config.toml
rope_base = 10000.0
qk_norm = false
bias = "none"
extras = ["capped logits"]
schedule = "wsd"
final_lr_fraction = 0.02
doc_mask = true
Each number is 200 + 20 x the weight over its row's rms, rounded and kept within 0 to 999. Layers, rows and columns count from 0. The size before them is the row's rms in percent of the matrix's.

# layer 3 MLP gate, 640x160, rms 0.268, rows 572-574, columns 0-159
100,214,173,176,203,195,217,200,155,182,207,195,237,223,224,202,192,193,176,228,226,216,198,215,224,247,212,223,205,206,216,199,210,201,177,197,229,189,214,182,197,194,239,209,220,185,233,211,214,187,206,208,181,238,220,224,199,184,225,165,224,213,191,235,144,165,193,219,209,197,224,181,179,151,221,250,173,195,228,205,230,221,225,211,197,194,199,174,226,215,202,214,185,215,197,202,217,199,200,182,211,198,214,197,163,163,184,221,215,205,195,205,206,208,202,183,205,151,221,194,164,169,191,225,186,189,194,210,202,198,227,199,194,163,210,194,196,212,174,180,188,192,206,191,219,216,218,201,202,193,205,202,164,198,240,213,218,178,211,204,215
095,193,203,210,242,172,197,171,195,200,185,211,194,191,226,180,195,198,199,236,219,187,213,198,219,204,186,171,195,193,205,178,194,174,173,175,219,177,201,213,185,196,208,195,182,220,208,224,212,189,188,208,214,229,185,195,144,185,196,177,233,191,219,224,214,210,195,209,214,222,202,160,198,224,207,233,189,223,173,207,199,190,180,201,232,166,212,201,149,209,229,192,197,237,222,174,178,210,223,185,190,202,192,183,197,219,233,204,188,208,165,243,198,203,192,202,218,202,176,227,203,202,198,216,220,199,196,192,176,196,202,210,243,214,206,186,218,218,185,218,175,202,221,206,211,174,172,196,173,183,218,210,192,226,171,173,245,145,251,211,202
104,181,186,174,204,193,193,189,177,156,191,196,189,204,182,217,181,209,212,156,175,185,181,227,213,204,187,200,209,201,222,212,224,225,177,228,230,183,169,235,177,202,216,208,190,183,196,185,213,185,213,196,218,201,183,206,212,173,174,246,242,189,216,251,223,214,187,202,218,226,216,212,192,187,149,219,211,176,197,197,179,183,202,183,216,187,210,228,220,187,197,184,162,184,189,229,180,208,197,212,197,245,195,221,211,195,189,206,254,239,154,205,209,205,218,183,218,182,212,180,221,191,190,201,176,217,210,226,193,202,210,178,211,167,209,189,170,237,195,194,189,167,203,223,187,227,195,193,218,201,183,186,207,211,200,203,179,176,229,211,222
# layer 3 MLP up, 640x160, rms 0.287, rows 572-574, columns 0-159
098,208,209,160,162,203,189,194,201,185,196,206,219,230,220,219,196,193,215,212,212,257,184,185,222,189,189,177,206,198,189,225,181,214,188,161,207,195,218,179,215,204,192,204,237,210,186,204,208,209,202,195,228,165,206,213,214,233,199,203,194,204,232,222,219,184,204,232,220,187,163,192,197,197,224,189,204,187,219,206,215,256,238,169,169,214,212,184,199,211,205,206,191,219,208,205,171,232,200,169,225,201,208,214,213,206,213,176,215,189,211,216,240,196,202,217,214,194,203,142,214,206,195,207,176,193,197,185,182,210,209,228,171,213,164,212,214,225,205,229,227,203,227,214,171,214,162,194,252,222,224,189,197,186,177,236,214,186,199,207,175
093,213,209,216,225,191,224,206,209,234,203,189,184,168,171,204,207,175,171,205,210,240,201,223,261,171,191,197,190,174,207,229,190,216,190,224,182,199,191,177,198,201,181,206,181,211,191,182,178,214,222,206,178,151,219,173,210,181,166,199,192,179,231,254,236,239,194,190,201,238,195,207,204,202,191,204,191,205,176,166,179,203,217,225,206,179,202,210,236,193,191,191,178,217,216,204,205,192,202,179,158,187,197,199,232,230,225,218,200,202,246,224,193,245,204,167,180,195,212,242,201,212,187,202,194,199,228,186,192,203,187,161,188,181,216,176,211,198,222,211,217,202,171,196,177,193,193,187,184,227,195,217,204,226,206,204,206,199,199,194,205
093,206,194,201,228,203,222,150,207,202,225,204,218,195,197,209,198,164,205,156,183,222,190,175,202,163,226,187,211,188,190,177,207,177,209,209,239,197,239,164,221,143,209,238,185,174,181,193,208,161,209,208,198,193,183,212,207,212,193,206,198,200,180,212,212,165,200,209,268,195,210,213,190,192,192,203,223,194,214,180,226,206,231,212,230,202,179,182,225,204,206,198,225,182,181,192,189,250,196,174,179,202,214,187,221,206,200,221,172,223,193,219,178,200,227,226,220,185,216,184,194,189,200,200,228,210,209,204,222,198,172,191,154,209,206,162,178,201,201,219,198,178,207,192,159,199,205,194,200,202,202,159,207,199,218,180,211,196,238,208,219
# layer 3 MLP down (transposed), 640x160, rms 0.529, rows 572-574, columns 0-159
101,192,227,187,224,209,239,224,213,187,230,170,194,180,220,173,177,166,180,201,179,188,181,216,224,192,217,226,228,192,213,196,195,166,202,179,197,211,183,181,211,206,229,177,178,178,206,217,165,169,221,223,215,206,226,219,167,186,193,205,216,182,212,176,193,181,174,191,196,200,217,191,198,223,175,241,205,217,195,205,158,170,207,191,203,211,225,223,212,164,185,196,205,193,187,186,207,198,191,203,266,207,181,198,212,160,200,256,184,186,205,193,204,171,203,196,181,225,232,219,202,182,197,222,217,192,195,237,219,189,177,215,189,222,212,181,177,164,196,196,162,186,218,241,211,217,210,196,193,183,204,203,174,214,213,193,223,216,186,206,219
091,228,214,155,156,240,202,213,183,171,191,226,194,196,198,193,175,202,206,159,173,192,172,189,156,237,186,209,187,198,202,195,199,174,221,172,208,197,208,233,193,206,200,201,210,172,203,207,206,199,199,197,200,216,203,200,190,225,217,209,177,211,188,156,176,214,210,184,191,186,203,224,188,191,209,177,191,158,217,196,212,206,199,200,164,210,198,200,199,220,217,213,227,173,189,214,185,211,205,232,236,237,217,158,171,150,167,159,242,200,170,157,202,182,225,188,188,204,212,188,211,178,195,170,182,190,179,187,246,196,206,198,211,203,216,186,186,170,195,208,220,191,214,201,207,200,210,175,196,203,205,180,195,156,199,215,179,204,180,205,211
099,190,200,211,186,199,187,199,197,155,181,179,197,202,177,188,199,208,214,182,216,174,201,193,227,206,182,208,181,183,209,217,179,243,205,212,217,186,166,201,180,208,230,219,209,184,196,189,204,192,201,205,220,194,202,195,231,152,194,194,199,217,256,210,209,215,197,184,185,227,189,229,185,170,210,237,224,173,221,236,157,196,203,179,182,205,237,240,196,203,218,211,182,209,198,236,206,168,198,256,218,198,179,212,183,186,199,203,243,229,164,189,179,201,172,189,196,203,193,173,223,191,187,191,156,212,233,203,198,221,231,198,204,175,206,189,172,230,201,179,206,192,211,218,206,226,188,174,208,214,177,213,175,216,203,207,178,184,229,225,191